python train.py --activation="swiglu" --positions="rope" --bias="qkv" --tie_embeddings=true --init_std_qkv=0.0351 --init_std_up=0.0351 --lr=0.00196 --beta1=0.95 --lr_head=0.0107 --batch_tokens=[16384, 32768] --dataset="wikipedia_en"
Each number is 500 + 25 x the weight over its row's rms, rounded and kept within 0 to 999. Layers, rows and columns count from 0. Numbers have three digits each. The size before them is the row's rms in percent of the matrix's.

# layer 7 MLP down, 192x640, rms 0.0841, rows 0-155, columns 120-159
108:486527472486514504482528494521471530493500485467484489492506490513455448489434495515544486503491474494500522486513487465
089:494498481512437527540479500473523514499479467476522516511519513473507509478491525489519478544494469533502476540499500536
105:469448481483474493483464489465524534458513471503507550517527514533498528502548528531526515490512527502502536479534487527
100:512518485488516477479538524511519473494525470499525495504451471547541476494512504508505496455481503524500508476504484518
095:512511509508466523520470457486469462501537488493521527520495483501479497505494514484544501494539555506459464488556490484
092:531529500488482458504481471484506499498528496486502520514509472462461461513504490484510532533510545504517437533517467467
096:453494493461494479516493517460503461529481468469508462493482478494501477517498512536518498509541464501450512472500503470
095:472519476506469485530491502499513500521464531461447473483513512493505534524505481468485487519549500564521481497504500485
093:465474528479475493514456526457505462444503514485536506507496504490534509504498501539537489493511522503456514520519526494
093:444534474505516505490522476541512504464499479510502542475513489472464519498525493498507500512542469493506561506514518464
103:528539551501481485423466523538505514544479500490519533496501475533495496442487502507512578488485489525544496480456547525
097:484475510512457505461493487547505536522510533542515462455503514538487491509509476506511533454483478471500461483512504507
102:534489482498496475507498477480532510513545533476522489495481491443462479533513500508494524479498518484515522535479531472
102:501490462461469483475525513488503483540526524470481522504501523503497514564477478490505479523512489528527527501489499528
096:490471503489504483518507538548471524512464514488487521475462529477518541481530508508549474482496515499460466528456542485
096:474480481556476516466489536478490502476489503539495525452494489464475506511489550503513516466478536488493509523456486543
102:530474514495490484546461527509516481491512520440498514517504493494490551488534494485509513491553494490468458511490498528
098:525461521497495523511531518523461474470494514556495501491496517469510519490476475463459472520495500486503497507491462509
090:537525477547536490539535473581520456527498512464490426521490460468499494463496544527488521528467561500508495532476527523
100:523505528498506520514471496520501512524522520504499492461522526460529487509552503463448490512492509523523506509572537487
094:512535527501516502489519506509499537472548502529512524521539509547498437509503484488489485482500518480535540512500504446
105:505472492472530528470519518515479510493468495490515515507457493535488483477504509467530496444516499516475517497498519530
093:481437468492508492514495500493484510552497538517506478497490486516470497510508499488526515505523532531510541518537507500
095:472457465496511514505527496486487522519488478510516509498482493514505440495486505536521502473493520489453495492468472484
098:449488542459498510497511522491525505522487495523439535473523519513514481499462492515505510492503427492516523468490482530
101:494490544517506496527510504449463492520509547471491488485452535482486500524481484496466478462496514507566494474522484463
104:482477512532500460530504503510537488514505502536472469502556508469482525543495492491511504483469490509485525512453454480
092:551519508543482521497525478546536524500532455447508497490513530548464508497477523562489503483508502487468542462517519460
102:475507559462520483531452491490504505491496546455437510536496491521546503501495518515487482533470468491480498485544515473
101:473509517466496475526527516477472482494510515464466488517499516501503509510510500497487567521492514515489524493522493444
103:501482515495481481491488471502512501508502488462534508514498525519472515520524492510476479482548503505479464512499531515
102:500481508472496518496495498487503518491482489502474506514523497495507520475519572516498508530520503518497518573507491519
102:484509527475515508464574504497524535526505495495487465573508473484508487529496461492446512469493520485449498471468450539
100:483504479463472508463510474520528516515460487528480498501495483474515521495504484497493498497520483491529507498513499499
098:518507514513586488468497519499511534486500476457503565469517466523436549551498444467481508449533486483503485480514503486
104:506435507492490524539448468494481473501503471506424480491519491500517538484496509492470480493495498472500531507509523485
102:511446481480515530492486548521493481471505504530455532517492484503503486517478510490461475536506536512481516515495498523
095:532497490474467482518502526483496495494523510504476517461490467508492509527523494468527500498465437523469494493479537512
096:494537484485459476513526478498543505472504475481518517484497432505500538520510499502525465496430514499457534503520506543
093:507494499495483512499508513516494519522532529505531542526460507482529481526485508430513520482479507519529507504490538492
098:501500519506487504527488497526521460529498476522479516504533496521527443487517571466478492538518488499530467539497498511
096:524527511485499498495491495494474537524507502493513537491462463537473498549504449470478515544510529499491478484519493507
094:568494474502541480510521519479517534486471519500464464544483467520537485506499519473448511464510500550503531467482508511
101:492501510505521526504524549515538459503485498449499521470484517503517459483518449495509500477503495535516484483500471501
098:473515521544526520520497450521530521507451513486479524481443546535498558493499498530526505508503489516488488554499489534
096:503460518514487444536476519524485518505484477527482521449472481496489475543498510493498483465477467493470491541500501510
098:534516498501551525464548468483506509525464498481515505487514451470463468464499479511495478512507509483504474491460513526
106:510547520537514481519503500477497481511519528540540504508537480543445498508460544527509501468472535515543515512497490477
093:523413553457476513524508532491501469472516462450501481505525475500498517525494548507519564499472503516491512500489499466
095:489462471526511514510507483496460458516475518525512532521505498499502494536490495496530491524476510515499498476456512506
094:530523486497506478502510502535478529509517492508505508513512482469469471491525496515510514490477540488513520513496450506
103:490501537501521509494458493482516469531504502516485482517503497517525545516507521502533521530519512482496515500487525480
094:506521491451483504469507477506544481451460526481478503491501488478550500486498528526477481498480425471529543532497480520
094:529487509528512501513548484522512495495485504496548501508502500480488549482515499500477501502552524469529459469500502530
104:512496519523495478513521513501469508486506491528505477510526529503524546500511505429508524494472503512533501475462513477
092:514496523478505516511513510502535488496558476500495506527550532491480496542486492500527463502541496513464528548468510467
094:501543488501481464511490516549489494449515497463496528514514497550487483486466489486471505462451481492522540460500484468
097:487496481547499487465499495481503525491474513509481560455538519508469527482518473485454477509478522467464509544531511468
098:485470478487512497487550521519510522541505523438464523462502521499553451505505508466466504491516511502489477473499504524
100:475489550517505435438481539504512487474488492511522492459496518494499513532546510562477534497498505485474492532509508535
096:473525508525511464465485486522481465516470502459514501504525520505521528508475519477510497517485527531480500479455521504
092:483482464497488521493473506510484526500523555514473511523487459483519536511498514493548495439482495525523517510539504496
094:484524520528485504521533491492529536437494502526465490547520472476476527456543474529519504496491510518496517478521473523
100:491496494534511520500447486497517474502492482485475497484476516478508522469471495502521498484535512518475506453522466492
095:510434537515504507527514473494483485513503470482505517506473478510496490459491506499496485486512479517489510491480519462
094:486494493481523477506477503541457534526461467517526475487500462488529460507525506514499526518531478530496490487512498506
099:519528549478506489493526512468527488515481434466498500521462525467528453520476457534462546471469396499503485473504511500
092:497515516526483494497475495466485509516502546516488510501523507517534487493507485500484487469507564494464500487516467473
107:543501515517477507510509502490525484524497495484514487494515514502534504532515502522502551481467477497480512462503496506
093:490573511497488504444517490514472519482484496522490491496508537480515488454473540534530486473509472524472501541503482531
096:485483510486495507457521502517440540516489503490491535512464529478489476507474525486492448537517488509476480530541501542
098:549469506505518487548515472529497493504515471485513490523497449474533485525472499469504477545510486447461507486518535525
097:497506472501499475475506510502515507469483529453485444510481479454506482525448482463527498513459488439488496535501514510
121:536526493494511444485541479477445493564498541486486491532477491521515525489484528546463518519475444489521504511495502503
096:461501486521488515538565496479499526482482481490471524493565508536523496468522502495489482539480487513519491509504511487
100:472530545485493505497529493492501539480483515482504493544523539467483540449527520508520505458498511472513474524519484487
097:496492500515483500483502542474535506514476528510518454486577484487516553486514529523437563483490498496488481452493498516
106:482515482504483478517507471495492464531508545453459481517539506490501492515466486528481476478482495550451535490492501498
097:464534525466503502475521493518517493478500476488493511487523467504504453514477508469460488523483546554461528503486501523
089:512511487475536461504478501513499521485506515469513473511468499496448503487484526524498514546504524464496511510517526500
105:503571507457524483495478468511502447516517499523511496531475490475541511484490480488500576537523508526562487493496514544
096:442533501471528480508498509466481494504502510504491534512471545476534471528489486505558516486527468530545500500510511533
098:479478466506478538491516498490530524511504498554485527546526507512549492504502498495535524496492526519489454461462476508
091:439508513452526508476526480461507524475496517508427518474538459513504466486463497439489468515513457558491500518538494532
091:474525531498554513493465538546471470512537491484496453539509492523517481524534493474508480474492530440479501520476530536
099:493507504531499493513495502511466502506490519465522512503503532477504478486549520509481490503498488535491505536496498498
100:507473418448522500514479489481498488484512505494497522490518514502503514538489498533498549512495510525515506508494461548
098:509492490494517491532477477546492498536506504478502471483474504477484454476528473551471511502513497499505516501486523469
104:523540506525530504521493501553498525524474495512526485502524481526481503503547519519496538523525477503569452513488559517
097:501464508487556469523512508473494481469507492509455483508478502481555459481515514466534462533518502539507526491491507529
096:476540463478524461471525437473480497492532550535517487543509523513502469485485492513470501500507477484465535489503552484
102:500525499456484460520506542496512492535538508522505504486487500538513529522487471449515482456502486459520481468502488476
219:463483520520510456490486515512498513522493488530514480466520473509515504486485493533519514507496517479496485506472490477
103:502528483490502551454529463463535479508476483472518485506512486500492504521505511488501505510504454521492500423499490513
103:504509512505467511502511475547549488484486497431480540535500477469508512483519488466464527489516468495464493488494498478
099:499522447502467494493531536490502514550472501532487496485504499506496458487545538528504498515449468498513496521555566508
095:481445490490505486519471495486493487503501541501519505493506519521516533476482491521519517458521498469499483534543536504
097:526543474511494524523458527518508504474517517493537500505531519482536499512530483503502460512489483500506523519500515501
097:544466474512510489496496482492553517507504464519522538500519508477486485475506492555494455505483488485496514531497483499
093:502497531464501535531541446503513496441502505487496507525496453449508479474515477550531478534501510539492484467523491487
101:481452473517464495514507499488467517467481541538520511517520481512504497498476541515529506489504477444492506525504474476
091:506451491457460503514475519524504531472526490477561491494499485492468471503518514533485472470544489489523496509474486512
102:538432509541483486487522530483483495469469554488546475480536523488541530523549449518511511515497510528554515529487491489
101:537529528525490502462519528471501459480514500438467556487464517485441519524483495513478481520533509478480493516512512508
097:507489502514454471503469488529500501510430525480484473485487495482474487516555520529469505573488487531472563519485497430
095:499500490494517500517497507448524525507516526481544508502558489505510485502495513530500556490516481509495478483482471517
097:476495492509510488498478544544463496495476513555485510498531450499516526516523481465494575492496470522500513440475481528
090:479476522528538540494534526476542520509521480505512502466477525542498506510498477513497493500497501474500506511506525510
098:503493506497483468500541510452509515478490487492484489490456553482473506481472502502534432469488465514532515533488548461
099:522499472515515535523517507474509531526489449498543486511543491539469481538508556510537483502518489485516561452454466465
101:481463493479494471505475538471447527494503537471523495487504490492526534453489490491529512524483488495529507481515456508
098:477496491546510522507474503479478526474498455536515479492497480518498483461472509502513465501476505527531443477445512499
100:493485554497504512491516500523451439492478487498478475486472510503534498516490528488504472490487468481501506519524517523
099:542466519485487488487483505473475502475483500458487483487506519487551523491507495501524494501526497500450511464508516487
094:503454487513483524529537496523494485541501528492496485446502503496507492497499528493521520481516489457440523503498485497
103:516479509514492496486496469500516535491469473510521516526482552500494491511462505537564457459501502492493507479484468460
102:512499519481422493419452498483524483491460523526519524513511474534491483520502523543476511561491487480436498482489533513
095:539495494542502502460506496524521524476455540508503475531478553475469553517526543511482495448488500506501522576483492535
101:503491496475474497522533505500502492521500467501487503484522472489505500520487511505476475497508499493504534469505497508
099:503462532503479510506468474509514497514514461498536498527509508440515458504517482517502541515474475527489510498487527467
098:485495508483512522496482493459498523502523482536486504515539467493477506557537525470513539448457468490519489483497487498
095:458498477484550508495500538486517467501476490501521513486514484558484517459508521485484493498513496460520460515500491484
105:506554524486463493513481510463486497447543477551553536487495489505517513492487542466481519453530484470490480510526468500
095:485511533484482524519474533506470530533478480499464514498496472547487449527481513516487511490475498502475451470465496505
095:484514413519546502516484502511523490528509482528506490471541516531509510500488490485502510480511541514499525485478491520
098:506491524519507497486520534465523499514494484536492494509455434476510504454504471469513513482482519507452529482491503515
098:475500457528484501517502522537516485472495510465453507498506480482502496465512494514490454466512533492519479500528504456
098:481523511473510463477482510531532514520482541525524518495496426494503478535548478526494503505480482463460501499505498457
099:482513493480467500513499489506535527509520554476555476495461512511520518511474483508520529481515502517442441526531494512
104:482488522556492499506498406563522475486504507499529487551517484487506516480487532487559507517516501492507511489499508446
102:463522583551486524528506471466514535459556484513528535495486490522494489503516465466547488480474499508463512499501501459
094:461487494509494465500541496519501511495473499521486539498540461485519509514525499451443466545468528546524471503491503494
100:570525534519505499519484540506536498516482542497489503510473504491453510492476523555527453499507524479478476514553516491
101:504491493446473533482521475490484524511509492514517510480540519564499548497506467511524460508533490476461523491506456517
093:457466515521537468546494497472480470528496469503520528541484517491480488467467526456517501500484509513517461520483524519
099:488494499457506526508509576459528457504494547477526511514445527519511515494528453500513497471546475464514471499497508464
094:461459490510461530520524477477484473487480545483503479469536498515489489540501528453483478464490498476489533500545484516
096:553513470514513426512519494568536480479504524459521466531486458497472512491497455522503508528468458488484524531497505458
094:434507506510517493470512454499475535504475521495554487530479553482480474518523521536519503458482501497473479490506475497
099:444465531476512482494526522503506508470468495476498551504473485494529500523505459493504510506490464509529485543511498550
101:527498468521519499481484479451489515452452520510534498505499490513478499511500461520497459497558547509530473488490478488
095:495493534516472507509511504482488493511494513523490474521493460459456520490469523537483520527525476478545531470501503495
104:509518525483560494478586499523478473520522491504515453473461533455522490509469459519503558545507533463515503521483495505
102:497484520437465511533537484560488516506500491512504474502478506497519498526526472504510524498535518515480504481478499460
088:476490509475543463476521514559486519491530501543475528496508531515514477453521528510476529503490502444446501469529488492
105:491530526464513497503511484523523503500504491511477473485512487566497521480494456478473552461538479498532464485476471513
093:500497492496528551475532514515504502556510487486549533513490502447520470557504474513523514548517494462518494500481452541
095:496538515472525443478435496497500525518459514505510491521501538472507494492478516557504492503496531505479501502511461489
096:453478486473569482525468519492521503435510515473470508515523454490475477524478497496523496483473522509461492473494541509
096:481486483503505491488541516472537501502525498522563515513525503512498499491560507466548468499470508472490517525548557509
098:532564516521488494473496466512495498477487523517511501541497501510529519473480515475527505483494497485532517495469529494
097:498518458515484541550525457482484467511526481481470491533515492501491471471489494498474488518507509501512516497502530480
098:502505545512515515537533515519500484492514483520535484515566523539492498479526517493513531532493519509495542524507522497
105:546518502527488538489474495514480502514538486486509463523532520475508524514540524497531500510526485432499518475512523522
097:494493500486471506530471453515505492517520478527517512500543476508549493502516520518518507484482498489471491510487518479
106:491516491514554493531547509492474460512500522509506505497488498459519503541454480474547495533441519502549509484442486492